{
  "vocab_size": 8192,
  "norm_eps": 1e-05,
  "positions": "learned",
  "attn_scale": 0.125,
  "bias": "all",
  "parallel_block": false,
  "init": "normal",
  "init_std_up": 0.0361,
  "lr_head": 0.00582,
  "max_grad_norm": 0.5,
  "schedule": "wsd",
  "decay_fraction": 0.701,
  "final_lr_fraction": 0.0,
  "max_seq_len": 256
}
Each number is 50 + 15 x the weight over its row's rms, rounded and kept within 0 to 99. Layers, rows and columns count from 0. The size before them is the row's rms in percent of the matrix's.

# down: layer 2 MLP down (transposed), 768x192, rms 0.0854, rows 44-61, columns 0-191
# up: layer 2 MLP up, 768x192, rms 0.0956, rows 45-62, columns 0-191
down44 115:55 58 33 67 60 41 64 44 58 55 53 57 68 63 38 50 51 45 27 57 67 41 59 84 87 88 49 65 05 32 45 56 50 69 36 66 61 64 33 54 77 50 29 52 23 40 54 71 57 42 45 35 20 34 44 34 72 52 52 62 42 51 69 35 58 66 48 68 61 55 31 52 36 68 84 47 60 79 60 52 58 27 50 42 73 69 65 53 52 28 14 51 39 43 45 52 53 49 85 46 45 73 38 29 48 34 56 46 52 47 64 40 35 56 22 35 35 60 54 39 51 22 66 69 59 54 48 37 44 37 56 69 40 23 54 53 89 66 26 49 43 57 46 27 48 55 52 59 47 54 34 43 51 36 40 48 34 59 67 30 30 51 22 36 57 60 56 37 32 47 60 30 48 59 76 74 31 42 37 29 41 42 66 30 43 68 53 51 45 36 61 53
up45 101:66 28 42 62 49 63 24 51 29 66 61 62 36 43 49 35 82 45 57 62 97 58 23 49 53 15 70 26 37 44 46 29 44 28 59 71 39 89 40 69 39 74 45 62 56 42 43 51 75 38 59 11 38 40 28 62 44 49 38 46 65 66 64 54 52 57 66 49 48 46 56 55 55 23 70 52 32 42 24 24 52 58 68 50 61 50 45 50 51 26 63 68 67 73 47 59 47 46 53 53 86 57 53 54 42 20 23 59 50 75 29 44 38 51 71 58 47 61 45 54 31 65 51 47 35 56 68 73 48 69 43 62 45 45 67 23 25 40 31 33 69 32 52 46 49 57 69 48 22 50 28 54 23 63 46 46 46 55 67 24 43 29 47 45 42 61 42 47 55 43 65 57 57 63 50 47 48 62 56 32 78 60 45 48 31 50 50 65 23 71 63 44
down45 104:43 82 66 41 48 21 47 50 23 47 38 57 77 42 64 40 56 63 78 56 37 54 52 67 86 30 73 46 43 28 61 37 81 38 55 60 79 82 50 61 60 50 45 42 48 37 78 84 50 44 48 50 42 59 47 58 68 60 68 53 62 62 38 36 65 52 37 27 37 49 35 57 60 58 45 71 54 34 47 44 47 41 37 53 48 44 54 49 43 42 73 28 45 55 57 46 51 17 45 23 52 28 56 77 27 62 60 38 37 32 51 28 53 45 54 64 53 76 53 35 36 74 40 49 32 39 48 50 35 58 57 66 24 57 70 38 42 29 63 32 42 56 59 35 08 50 68 38 03 66 57 79 62 40 51 66 32 45 52 39 50 51 47 43 50 76 42 26 34 63 54 47 62 52 44 46 67 35 63 77 38 35 51 71 32 27 50 52 73 51 62 62
up46 099:56 28 44 48 38 56 72 57 61 69 48 41 37 61 50 43 79 38 56 42 51 64 70 35 40 63 39 74 47 52 61 42 62 38 48 71 67 60 39 28 21 10 99 36 60 36 38 73 28 44 48 70 41 57 57 57 47 49 35 51 47 51 35 54 44 40 31 56 47 74 30 51 52 60 31 53 73 71 57 50 40 58 48 64 48 16 37 49 53 65 35 45 65 65 72 39 56 66 46 43 45 67 61 57 43 59 34 40 31 41 53 85 55 53 55 64 61 68 54 38 69 30 49 32 29 62 41 38 68 44 60 42 69 54 20 47 39 70 69 41 68 59 41 44 54 07 59 25 28 53 54 47 44 40 75 40 32 24 57 57 54 70 71 73 13 52 41 39 59 50 38 41 18 43 48 29 51 26 35 56 54 60 52 57 66 41 38 72 58 52 18 53
down46 088:58 65 47 84 79 51 39 44 65 59 53 58 39 55 56 38 43 45 57 64 35 45 31 45 64 18 51 53 23 55 43 45 66 83 57 52 39 49 38 36 45 44 44 49 45 47 47 42 60 56 42 47 58 58 46 44 22 40 57 47 10 32 45 21 82 34 44 54 31 47 28 66 88 51 71 62 68 55 37 44 49 56 47 69 53 28 55 58 61 28 46 54 73 62 32 49 42 32 44 92 56 64 45 60 64 63 38 36 55 62 61 56 58 21 67 42 44 86 58 49 44 56 42 12 62 53 41 70 48 49 68 58 57 36 63 72 66 65 61 44 49 51 25 69 81 42 58 52 48 49 30 43 58 39 50 34 65 66 35 20 33 13 52 33 69 43 79 40 26 24 51 51 45 65 61 58 28 44 55 67 77 41 39 44 45 30 67 27 44 43 46 42
up47 101:48 41 47 43 65 63 51 40 37 63 63 77 36 34 69 35 71 89 48 48 65 44 52 53 34 33 28 43 33 57 47 36 17 31 46 70 33 39 20 71 73 41 38 30 19 56 59 30 62 56 52 41 52 65 74 53 52 64 48 49 50 50 33 51 67 26 52 58 74 58 53 18 77 52 24 43 31 35 71 55 45 37 54 49 31 28 32 47 49 51 68 69 67 76 60 18 58 73 76 84 39 35 35 42 31 50 49 57 54 55 50 63 69 54 51 72 19 67 54 41 45 21 38 44 44 39 66 76 46 74 55 76 51 19 63 48 40 39 29 50 67 64 49 79 50 49 41 40 57 48 58 26 56 52 42 78 37 54 39 28 41 41 65 33 57 58 72 34 60 49 51 33 47 49 59 62 33 38 42 56 30 46 48 70 41 38 32 45 55 65 52 55
down47 100:84 52 76 43 24 51 50 43 45 58 36 54 63 35 15 36 24 38 30 66 73 30 54 61 62 63 75 77 66 83 65 32 68 21 23 54 74 66 63 50 53 42 67 70 41 52 50 64 45 71 45 19 62 31 65 20 50 52 57 58 41 72 44 56 52 58 60 83 51 37 49 36 56 36 62 18 41 30 64 40 49 81 54 40 38 25 34 47 58 55 36 30 55 47 61 68 66 34 49 67 39 70 26 85 53 63 64 44 51 43 33 54 54 41 47 70 54 41 59 63 58 35 55 64 51 47 62 54 41 65 57 47 36 39 47 58 38 54 44 35 55 61 58 33 39 31 24 42 27 57 39 36 55 54 33 38 56 41 28 35 45 95 70 56 47 34 73 44 49 32 54 62 49 41 49 44 69 40 59 49 49 27 65 70 80 63 43 49 48 44 44 36
up48 099:60 37 54 42 47 66 78 83 55 22 60 71 55 48 48 36 62 70 47 56 48 56 62 53 47 21 66 47 41 75 51 65 42 58 52 55 19 59 43 55 36 25 67 80 63 88 73 49 45 63 69 25 38 74 36 62 55 30 61 61 47 55 49 34 57 31 36 18 38 51 65 35 52 43 13 36 47 35 38 60 43 45 61 37 52 53 50 57 39 48 30 40 41 21 30 29 44 57 68 43 39 68 56 40 36 51 22 37 45 81 45 68 74 26 30 48 58 46 32 51 45 59 62 56 42 54 69 38 60 67 35 64 82 47 39 37 46 49 54 34 55 63 51 60 45 45 48 48 53 51 55 35 35 55 67 50 36 48 72 52 62 61 89 52 49 57 60 41 23 72 86 62 85 25 70 51 49 44 32 26 41 42 46 54 44 27 32 69 59 68 38 56
down48 098:51 61 50 32 15 43 29 39 48 65 36 34 59 23 00 61 43 31 44 19 55 65 48 39 37 66 61 85 41 63 57 57 43 57 51 53 69 56 57 43 21 43 37 55 58 48 48 20 67 59 43 67 56 56 38 35 46 50 55 57 84 50 52 63 44 59 54 57 53 30 42 47 48 78 43 56 29 55 52 73 46 56 77 23 31 80 25 69 44 45 55 60 95 42 36 60 80 57 69 66 12 54 75 35 45 46 63 58 51 23 51 57 46 48 68 38 52 50 51 56 80 40 51 39 47 64 41 66 55 38 69 49 68 79 32 82 51 22 49 42 56 58 59 42 45 45 25 32 39 47 60 52 43 50 40 62 40 28 51 30 61 62 32 58 62 51 44 43 48 38 34 48 50 49 45 47 59 17 60 39 61 71 49 31 52 58 45 25 55 47 61 69
up49 096:75 39 29 62 42 17 38 50 62 64 12 61 46 45 36 53 59 31 76 52 52 57 25 62 65 83 57 52 39 79 28 43 33 86 46 39 40 41 54 77 56 37 41 57 53 42 46 44 69 36 60 73 46 54 38 55 42 52 58 44 41 33 73 55 50 42 58 46 18 65 50 34 56 52 39 75 58 61 53 86 39 33 52 81 46 51 56 68 55 40 63 38 42 63 53 48 62 74 58 43 52 21 42 51 26 43 29 42 45 53 37 30 43 67 27 20 29 99 42 72 29 56 14 42 44 62 58 53 63 55 67 51 43 44 41 84 53 50 73 49 40 45 49 49 43 42 53 42 52 47 33 36 47 64 45 53 76 15 57 43 35 44 64 53 27 77 54 27 56 79 51 61 42 30 49 45 35 49 69 47 43 51 56 50 49 70 42 31 64 59 52 59
down49 100:48 40 62 38 74 57 47 46 22 46 74 27 89 42 57 36 54 62 67 30 59 59 31 39 42 10 55 54 48 31 74 42 36 50 47 49 51 44 41 60 73 53 66 34 74 54 50 59 49 34 52 50 60 66 76 59 33 53 51 50 57 43 46 57 40 75 44 54 42 29 49 44 32 38 24 85 45 46 46 29 42 65 55 45 62 74 51 61 33 66 30 56 50 24 56 38 46 49 55 33 47 76 37 47 52 46 79 52 66 34 31 71 40 34 75 52 62 76 63 34 38 69 49 49 46 49 63 45 36 46 54 36 52 52 48 56 51 33 24 61 67 53 54 30 22 41 75 63 58 63 44 41 44 00 44 91 33 56 38 40 43 55 58 69 45 59 28 49 64 41 24 41 48 64 52 55 45 77 63 34 18 72 67 40 52 47 56 74 51 41 53 67
up50 107:38 63 45 33 00 40 40 57 40 66 54 64 48 64 36 45 40 23 62 60 42 36 52 65 66 25 58 50 77 45 53 15 12 27 09 49 31 49 46 52 50 29 44 59 62 66 37 51 31 46 55 72 46 35 75 47 48 48 63 54 46 33 60 79 83 62 41 61 57 64 37 73 29 50 26 64 37 62 47 38 50 41 65 55 37 44 79 38 19 43 66 55 45 50 61 33 39 59 23 61 38 65 77 51 72 57 67 46 50 56 43 56 57 62 74 58 35 60 51 43 43 66 56 73 45 37 68 41 46 52 44 59 39 45 24 53 24 61 35 49 63 75 56 55 65 81 43 44 48 40 53 28 44 70 41 45 70 41 40 70 44 44 38 50 54 61 58 51 30 79 46 78 35 52 49 61 44 67 42 33 41 31 51 78 48 50 32 54 44 50 44 77
down50 097:68 35 32 37 60 27 46 40 61 54 29 35 70 60 33 40 40 67 30 55 38 73 25 33 54 46 45 24 59 56 77 57 35 49 20 34 59 41 49 57 62 45 64 69 29 46 74 45 47 87 47 64 37 62 72 64 27 40 36 64 50 72 32 53 34 45 51 31 34 80 55 44 41 35 34 42 42 51 50 33 17 52 58 57 27 48 36 63 50 38 70 52 43 53 71 69 85 79 35 54 32 60 71 70 60 48 30 41 53 59 43 09 62 50 37 58 38 51 45 58 64 23 57 42 49 40 70 19 56 87 42 66 59 64 62 42 10 59 52 62 34 46 36 70 61 55 48 60 43 57 44 51 66 74 51 68 56 72 47 47 69 62 72 45 54 49 64 28 56 64 64 49 30 50 43 46 45 55 38 55 29 56 48 56 69 59 28 56 51 78 37 30
up51 110:70 66 52 31 62 59 61 41 42 53 23 41 67 76 38 57 41 61 30 56 61 38 36 63 35 32 80 59 47 40 27 72 27 45 61 51 38 62 40 50 46 45 53 25 64 25 50 39 23 72 44 29 53 48 30 52 62 73 44 60 40 33 60 60 79 64 39 68 81 65 62 42 56 69 64 49 61 46 54 44 55 39 53 38 49 67 51 60 19 43 39 65 81 47 64 64 46 50 34 49 56 25 33 72 38 66 48 38 67 29 80 42 70 48 44 45 59 59 29 55 51 63 65 61 35 46 47 70 47 42 41 41 69 86 43 73 56 12 38 54 37 67 34 59 54 40 61 35 58 49 49 40 59 51 21 51 63 22 53 43 68 68 54 24 57 26 58 66 62 64 25 35 44 48 67 25 24 59 37 42 39 45 54 46 83 74 27 50 33 49 41 26
down51 103:57 48 47 64 32 31 57 59 30 43 39 49 50 53 80 60 32 41 02 52 47 34 33 53 41 15 48 48 80 71 50 46 37 73 49 61 41 53 54 46 30 66 56 29 41 76 47 41 41 34 51 20 41 62 49 46 46 41 69 34 36 29 79 75 49 82 35 64 56 60 67 59 75 64 40 43 63 52 44 57 40 34 48 47 49 29 38 17 46 59 65 34 59 50 77 39 47 51 80 60 39 44 45 87 11 27 43 49 62 28 37 33 50 48 54 65 46 64 33 56 43 74 75 74 23 61 59 46 56 32 33 39 39 70 54 54 66 61 76 54 59 45 59 23 35 56 71 27 39 54 59 50 42 53 57 58 57 35 62 79 44 50 80 50 32 62 48 56 49 54 50 63 74 38 62 39 75 73 48 70 47 56 47 49 30 50 48 56 41 41 31 56
up52 097:63 38 82 36 40 52 13 30 47 17 41 51 32 73 57 38 61 51 73 56 25 38 59 47 47 54 30 44 37 67 49 53 45 39 47 47 83 49 36 53 25 46 48 70 76 39 44 48 60 67 36 72 61 34 49 38 57 76 44 24 33 30 46 40 82 84 54 52 69 55 13 53 51 61 28 52 64 60 68 38 54 55 24 45 52 43 58 37 32 70 30 68 74 69 53 62 32 57 36 49 39 55 67 65 53 51 47 49 39 50 40 27 71 28 59 49 36 26 69 30 80 47 52 42 38 57 41 50 45 56 21 48 23 46 49 17 46 59 64 58 50 54 21 50 45 47 42 50 55 57 56 55 83 64 50 45 28 35 40 64 38 53 59 45 59 60 42 50 72 66 36 61 42 46 33 53 84 56 52 65 55 40 74 75 57 39 67 46 34 73 78 34
down52 103:62 57 50 84 34 15 49 40 61 39 53 63 42 57 80 65 67 21 49 58 46 55 70 42 52 29 32 53 27 75 55 47 28 50 53 39 46 50 23 58 49 62 56 67 43 52 68 76 67 21 59 49 35 45 75 59 41 56 30 48 78 37 56 78 25 33 65 60 15 33 62 43 58 43 49 46 51 38 49 22 30 49 24 40 51 47 33 40 51 44 28 75 56 30 43 60 55 62 48 51 33 69 80 37 58 74 79 24 54 46 27 70 43 32 65 52 24 54 41 52 39 38 42 59 44 46 36 57 63 50 55 68 59 71 48 65 45 41 69 48 49 43 48 67 50 63 31 54 71 55 49 69 55 78 44 46 35 57 33 52 21 43 52 43 75 33 40 84 55 34 61 77 71 33 67 67 41 55 57 34 38 32 46 70 31 59 47 49 58 63 24 49
up53 106:19 45 68 33 42 36 34 05 62 46 47 54 21 76 62 60 36 21 64 71 54 53 61 27 12 54 59 45 48 56 41 25 33 41 52 57 76 49 40 49 60 67 43 52 67 51 37 40 55 50 66 64 40 49 63 53 64 60 38 51 91 46 77 39 67 28 47 52 56 56 40 51 57 40 49 50 59 34 56 40 43 50 31 62 35 29 42 48 68 50 44 56 37 55 27 51 29 57 55 62 50 52 52 25 70 51 43 79 36 43 63 80 55 39 60 27 56 41 53 57 53 24 34 54 54 43 52 48 54 58 27 73 59 43 75 50 02 51 66 60 60 33 81 26 63 33 26 63 64 78 59 64 52 64 59 55 31 35 45 50 65 41 68 56 21 56 62 40 39 67 51 62 41 57 64 42 65 83 27 52 60 27 43 47 50 48 76 68 45 57 35 37
down53 100:51 37 36 44 47 54 82 36 62 39 57 28 50 68 54 52 59 42 39 46 61 66 53 35 18 22 43 62 29 43 72 50 59 60 54 61 56 38 74 70 39 41 33 33 51 35 53 65 45 55 55 77 37 57 42 58 57 45 29 27 87 55 59 31 61 55 29 62 28 44 71 30 69 58 34 63 30 71 56 34 76 53 29 20 53 64 81 51 56 50 40 50 64 42 34 82 38 52 78 59 38 47 50 55 54 31 32 66 42 42 47 47 66 33 63 26 34 36 47 41 41 38 61 55 42 56 52 64 49 91 29 53 26 58 67 83 26 57 59 59 26 45 44 53 57 61 44 58 72 51 51 72 68 65 43 44 67 41 49 61 47 37 29 50 44 70 62 52 47 30 44 25 56 66 22 40 52 47 14 75 68 37 34 54 32 50 56 79 39 45 62 29
up54 100:38 57 36 45 72 43 53 59 28 27 69 34 76 67 49 09 76 53 45 52 62 49 64 52 36 45 50 46 44 56 66 48 63 67 67 61 65 75 36 66 35 39 17 59 34 75 41 41 71 39 60 42 70 26 67 55 37 19 46 69 40 47 30 23 30 64 53 22 54 35 52 36 60 66 22 59 36 60 61 62 53 45 30 47 54 72 24 54 71 60 52 60 44 50 70 62 52 25 58 54 38 61 39 32 40 56 77 27 54 61 43 24 60 41 71 36 46 51 42 78 40 55 84 67 56 39 30 46 76 48 43 33 63 44 34 65 41 68 66 77 43 63 33 48 38 33 26 51 46 44 39 61 56 39 47 55 75 53 53 54 41 34 45 56 47 31 72 62 23 43 47 54 71 41 49 25 26 58 27 69 39 71 58 32 47 55 60 75 49 70 61 45
down54 094:62 83 48 30 45 39 46 59 55 69 44 67 11 66 41 68 52 53 60 51 34 37 46 41 26 54 54 71 43 53 45 53 44 31 61 46 35 67 53 50 49 58 33 61 58 36 36 28 59 65 51 77 41 40 62 37 77 44 27 53 51 32 63 60 32 55 59 74 77 44 38 65 40 68 70 54 48 22 27 56 40 71 37 10 44 44 38 50 38 75 42 48 40 50 57 42 54 55 68 24 20 23 67 57 59 50 47 51 57 57 66 50 46 71 44 39 26 63 30 52 63 53 50 42 62 53 75 78 34 82 83 71 39 51 77 42 76 33 53 31 87 39 56 45 84 49 57 45 46 28 59 35 38 48 53 43 47 32 38 33 68 51 67 20 81 67 39 60 63 27 45 46 46 30 58 42 44 65 56 33 65 44 47 52 48 22 50 45 49 42 62 60
up55 099:41 24 36 44 50 61 51 52 56 49 58 70 50 23 39 68 74 67 43 55 67 39 40 53 58 60 26 72 59 64 59 56 59 53 59 55 44 28 33 54 39 58 80 62 67 62 67 59 57 57 42 49 82 43 33 30 50 62 29 33 53 31 38 25 55 49 40 62 57 65 45 81 60 72 41 44 19 54 64 33 58 60 60 72 75 42 44 69 58 60 35 79 56 65 59 47 53 51 40 38 39 35 57 41 39 50 59 38 36 45 32 43 40 48 44 32 71 29 39 79 06 52 60 52 61 47 55 59 10 44 27 62 31 48 36 56 54 31 50 47 43 31 37 58 26 74 23 59 40 46 79 48 29 46 31 47 50 37 57 75 42 47 61 65 30 15 60 26 29 63 43 35 71 46 86 50 61 31 58 51 45 75 35 43 56 50 66 55 40 26 75 51
down55 097:66 73 62 52 48 58 69 67 47 65 40 59 63 92 58 40 46 50 49 18 57 59 61 76 40 34 14 48 27 61 67 39 39 71 22 63 46 62 21 66 48 45 53 70 29 56 49 47 56 43 52 44 58 46 63 78 44 38 63 60 25 31 52 56 82 44 31 59 47 63 26 36 75 75 63 51 63 64 59 59 46 33 43 33 41 50 34 53 55 38 56 41 57 24 47 49 66 32 46 30 53 61 40 44 33 43 43 46 69 75 81 44 40 60 52 49 45 86 39 50 59 43 44 35 26 52 65 74 66 45 43 59 53 55 65 32 39 49 55 55 60 64 45 47 45 43 95 66 40 38 42 44 63 27 32 51 65 53 27 26 34 55 65 49 58 45 50 86 43 41 56 50 51 24 28 18 25 41 64 38 88 46 39 44 43 41 23 49 47 37 47 55
up56 113:54 22 41 57 36 51 68 48 63 70 55 41 40 81 52 45 72 32 60 16 86 62 45 31 80 53 60 85 31 65 66 64 49 30 47 35 46 52 34 73 34 53 70 60 32 55 46 41 40 34 59 47 53 29 54 51 45 57 75 59 59 49 61 34 48 63 66 64 53 49 71 30 24 47 55 56 55 59 28 55 45 48 67 64 41 67 71 74 65 24 60 35 46 33 49 32 47 30 31 53 73 56 68 57 30 60 43 51 69 45 61 44 47 36 60 63 49 77 64 48 80 74 54 54 39 41 37 51 43 32 34 42 45 62 59 34 52 69 60 31 67 75 40 27 44 39 56 29 45 10 24 54 48 68 63 51 77 64 35 55 65 67 55 26 58 10 44 58 51 47 31 30 46 45 30 25 46 77 42 52 49 55 30 35 47 64 43 33 46 64 48 33
down56 106:60 50 47 49 54 45 58 55 36 50 24 27 57 68 53 30 31 42 69 17 52 46 32 74 39 45 45 64 78 64 53 60 74 39 43 72 40 69 58 53 62 65 73 42 30 70 29 27 48 49 56 38 67 48 25 45 42 56 59 85 51 79 57 38 54 61 30 64 55 35 60 49 69 61 30 40 49 48 30 76 23 49 41 53 70 42 47 66 70 55 72 41 31 63 63 29 33 58 51 44 62 51 48 74 27 60 45 88 80 50 47 69 39 34 43 71 46 54 86 40 48 57 38 31 38 35 65 28 57 45 34 47 60 42 49 26 57 60 58 57 32 54 47 51 46 25 44 26 71 29 56 55 58 29 48 50 47 50 42 29 86 03 51 35 52 35 42 57 38 46 54 34 61 47 48 53 40 44 63 67 46 53 60 52 82 61 40 33 43 27 76 38
up57 092:55 43 59 52 36 38 45 60 41 40 32 29 57 28 48 67 53 43 44 53 33 73 34 34 41 79 72 49 63 29 52 38 59 70 44 61 49 52 51 48 44 59 56 38 63 64 67 50 38 58 35 59 53 54 48 71 20 36 25 34 38 64 42 47 36 83 33 29 63 79 66 50 28 36 60 74 54 53 57 77 47 54 31 54 56 54 34 63 39 49 61 47 39 64 35 53 52 50 31 74 50 32 25 41 49 47 31 32 27 79 59 16 42 60 36 41 53 50 52 56 44 70 71 51 30 41 39 73 69 49 72 61 51 53 53 58 73 59 31 64 29 43 56 64 68 40 24 66 60 23 48 36 53 78 54 23 44 46 68 58 72 58 26 43 14 49 60 31 49 31 20 71 67 74 21 38 80 69 33 51 47 41 62 47 51 64 26 54 53 44 80 55
down57 098:74 32 33 48 73 44 36 44 68 45 56 69 60 33 58 68 45 61 54 46 64 33 38 48 57 70 52 44 31 73 40 57 50 70 51 27 47 48 70 84 52 64 57 74 43 59 25 28 82 38 43 40 25 77 65 48 52 57 56 39 56 58 42 37 37 38 54 54 51 18 48 51 42 77 55 31 71 44 33 46 86 50 68 45 54 42 64 65 21 39 13 19 44 57 57 34 68 48 56 37 66 51 53 39 52 56 73 63 58 29 41 62 28 89 58 43 42 55 50 47 51 37 51 56 67 71 21 45 43 31 47 44 65 54 58 63 39 11 45 58 77 35 27 61 54 78 44 58 46 82 35 43 42 64 63 74 51 39 60 43 41 41 68 42 55 35 52 55 21 54 38 52 36 25 36 46 41 16 51 31 45 44 44 76 34 60 56 55 66 62 48 56
up58 120:40 41 43 39 46 71 66 57 43 50 59 42 03 44 35 61 38 75 41 51 35 53 33 55 57 54 52 46 40 65 52 66 30 16 44 33 33 65 41 62 65 48 50 57 74 42 41 41 47 70 50 50 64 82 52 48 69 34 43 66 70 48 54 45 46 32 57 49 44 59 55 55 48 65 25 48 62 39 59 46 36 31 39 77 54 62 40 28 33 43 64 41 49 60 50 51 35 69 44 43 56 55 50 81 20 39 36 48 73 49 61 63 68 54 22 51 46 71 32 66 36 12 34 52 51 53 54 50 43 74 22 80 53 23 51 33 80 42 44 45 42 37 52 59 78 46 21 10 65 50 74 62 43 71 53 25 55 60 38 58 79 19 68 52 53 87 34 50 70 83 19 50 51 61 48 42 49 45 67 57 51 43 50 39 48 54 35 49 63 71 52 53
down58 115:58 34 52 29 58 48 65 36 38 53 67 42 54 71 70 36 50 44 61 52 41 69 39 42 22 33 50 61 68 57 70 28 51 67 60 39 64 50 16 83 38 36 38 63 44 56 33 58 76 50 36 68 67 43 59 29 54 65 55 62 55 38 51 40 63 48 54 41 63 54 56 26 37 40 69 89 50 23 42 41 45 40 37 49 51 75 72 37 56 39 78 53 44 43 41 30 51 60 41 49 77 52 67 65 40 81 47 46 50 48 57 34 32 44 42 74 57 55 55 25 59 73 35 81 29 47 35 31 42 39 21 50 56 23 52 44 33 46 62 55 35 35 75 56 74 50 74 16 72 49 92 36 41 44 61 51 63 72 18 49 58 40 61 31 43 52 69 54 49 29 54 63 37 53 71 55 35 50 25 54 29 45 55 55 68 57 41 21 75 45 47 42
up59 101:53 41 44 64 83 34 69 10 37 53 43 36 65 45 54 48 20 32 41 62 61 43 48 54 48 58 21 36 55 59 45 23 50 46 57 36 54 58 58 58 26 45 79 42 41 54 53 38 49 53 86 26 39 44 49 38 32 46 55 52 37 53 24 45 68 46 65 33 83 51 52 83 78 60 65 38 45 70 72 39 37 67 19 38 63 27 46 42 61 48 62 36 48 78 39 44 43 53 46 71 69 33 29 56 34 60 49 54 79 38 19 53 33 58 70 61 68 14 37 42 65 30 57 50 36 31 50 61 68 48 34 75 49 23 61 34 63 35 48 58 56 64 36 47 63 28 50 50 37 59 29 39 70 31 62 49 66 43 71 47 86 28 42 69 50 68 46 38 48 41 45 46 46 55 57 76 51 38 33 50 49 58 59 33 74 31 39 47 73 47 65 46
down59 100:29 56 40 79 34 36 68 30 64 50 53 51 53 55 67 68 56 51 63 44 54 63 50 47 43 48 35 38 76 45 72 49 46 48 30 50 25 59 47 47 52 71 41 78 40 36 57 36 60 62 72 62 37 52 41 40 64 45 61 23 61 45 51 40 47 32 48 51 41 38 57 22 50 56 46 47 35 49 42 45 66 84 45 52 42 74 80 83 50 27 66 43 40 79 27 54 22 37 54 31 60 62 29 73 71 48 44 21 54 67 35 53 47 54 47 91 61 52 54 56 40 33 75 49 68 58 32 57 52 46 47 73 52 61 64 61 50 42 32 33 56 56 58 36 58 49 13 23 11 44 53 43 48 75 45 20 38 83 48 34 61 29 58 88 32 37 60 38 48 36 42 56 49 18 46 48 47 35 57 57 60 47 15 54 71 48 52 73 65 46 57 50
up60 108:46 38 01 36 31 37 20 39 65 47 49 52 70 55 43 46 30 49 75 51 54 77 36 64 69 50 24 40 25 53 41 68 26 62 49 37 42 38 48 50 43 44 68 78 42 73 56 68 69 71 69 40 31 38 50 78 27 49 38 22 61 50 56 50 69 54 48 34 43 49 65 69 55 64 50 70 24 46 49 55 61 25 64 68 69 54 25 74 51 73 32 66 35 74 41 32 39 36 49 90 52 54 67 40 31 22 31 32 50 33 32 31 42 36 55 46 65 33 46 54 61 48 16 60 43 64 36 43 64 53 63 46 67 59 46 60 54 41 29 53 44 42 36 42 41 43 61 49 59 72 60 54 27 58 66 56 92 68 48 31 63 53 53 53 43 57 48 29 42 62 57 32 54 63 52 78 38 59 45 62 37 33 46 88 47 55 54 50 54 38 52 48
down60 103:64 55 42 54 63 69 70 43 35 27 53 46 64 59 70 33 29 35 79 37 48 71 66 43 41 53 45 46 61 34 39 46 91 29 44 62 44 50 33 41 30 48 38 28 71 37 73 47 52 44 34 86 27 51 49 49 62 64 36 37 71 39 28 34 67 54 67 43 41 63 57 54 48 43 24 41 66 62 56 42 35 54 79 28 56 52 13 41 52 83 43 37 53 50 64 21 98 33 60 27 44 69 76 61 46 61 42 59 31 43 51 55 57 44 16 75 44 47 12 51 38 50 45 43 44 46 37 59 58 39 36 56 77 37 56 42 51 31 34 77 46 45 57 47 64 47 70 48 61 57 65 59 51 50 34 59 55 62 40 41 30 60 43 48 49 73 53 57 47 54 93 46 37 53 53 36 40 31 70 60 44 36 82 42 33 45 67 40 42 69 54 39
up61 102:46 43 54 55 54 36 35 78 47 62 39 56 48 48 34 82 66 35 64 57 57 43 13 78 45 39 15 44 46 55 41 25 99 66 56 49 39 84 49 52 46 32 47 26 42 57 32 26 38 45 28 53 46 47 60 71 40 63 60 72 55 28 47 50 56 52 42 31 58 60 52 79 59 29 64 55 22 53 42 57 57 55 55 39 56 62 49 70 48 58 46 60 44 77 46 55 39 31 52 25 47 62 24 43 31 54 57 53 36 59 17 58 25 56 38 80 65 78 55 32 37 38 51 63 76 62 60 49 47 69 25 46 58 35 47 52 80 65 31 45 50 58 36 59 49 32 51 50 72 40 66 46 43 43 62 52 55 31 54 58 65 46 73 67 44 57 41 46 29 49 32 58 52 59 62 43 27 76 64 35 36 66 79 54 49 38 42 32 44 70 29 22
down61 091:69 41 71 39 61 68 62 34 33 37 18 46 38 48 65 60 73 54 46 72 64 27 65 42 71 63 67 44 47 55 45 43 42 31 38 45 79 52 50 65 49 72 65 40 45 38 78 64 37 55 57 64 53 74 07 58 46 62 66 60 35 48 72 69 85 37 44 58 53 44 41 59 74 43 40 60 54 54 81 39 64 20 67 64 56 54 45 92 60 31 65 48 49 59 55 56 69 57 20 76 38 54 60 07 24 60 59 45 73 46 43 49 40 39 48 30 53 49 56 63 21 49 43 28 34 47 71 43 42 45 53 69 40 71 42 29 42 48 66 39 29 59 27 43 38 47 54 47 32 52 38 50 44 20 47 66 58 07 62 50 63 63 47 44 42 57 47 53 80 52 34 55 47 38 41 44 28 67 39 37 37 56 42 27 50 46 42 43 33 35 53 66
up62 098:64 39 67 65 65 50 62 35 34 56 36 49 50 61 45 40 46 67 39 52 54 50 26 53 51 42 76 55 54 49 46 57 36 62 64 60 57 33 50 94 45 28 66 59 57 52 83 66 52 63 35 40 55 54 75 57 48 30 28 53 43 43 41 35 27 24 37 55 41 44 57 54 43 23 37 30 33 53 54 37 55 48 76 45 30 55 56 53 67 46 40 41 67 46 34 66 31 52 61 61 85 37 53 30 27 60 43 84 58 70 15 38 37 41 41 50 47 47 64 56 23 81 30 77 40 53 73 64 54 63 52 58 75 22 42 55 37 73 26 49 49 33 62 11 68 41 51 30 35 55 46 31 62 25 52 51 71 64 50 45 22 54 65 44 25 67 50 51 63 38 73 37 78 51 38 55 59 42 43 36 63 75 58 65 72 27 39 47 36 72 58 57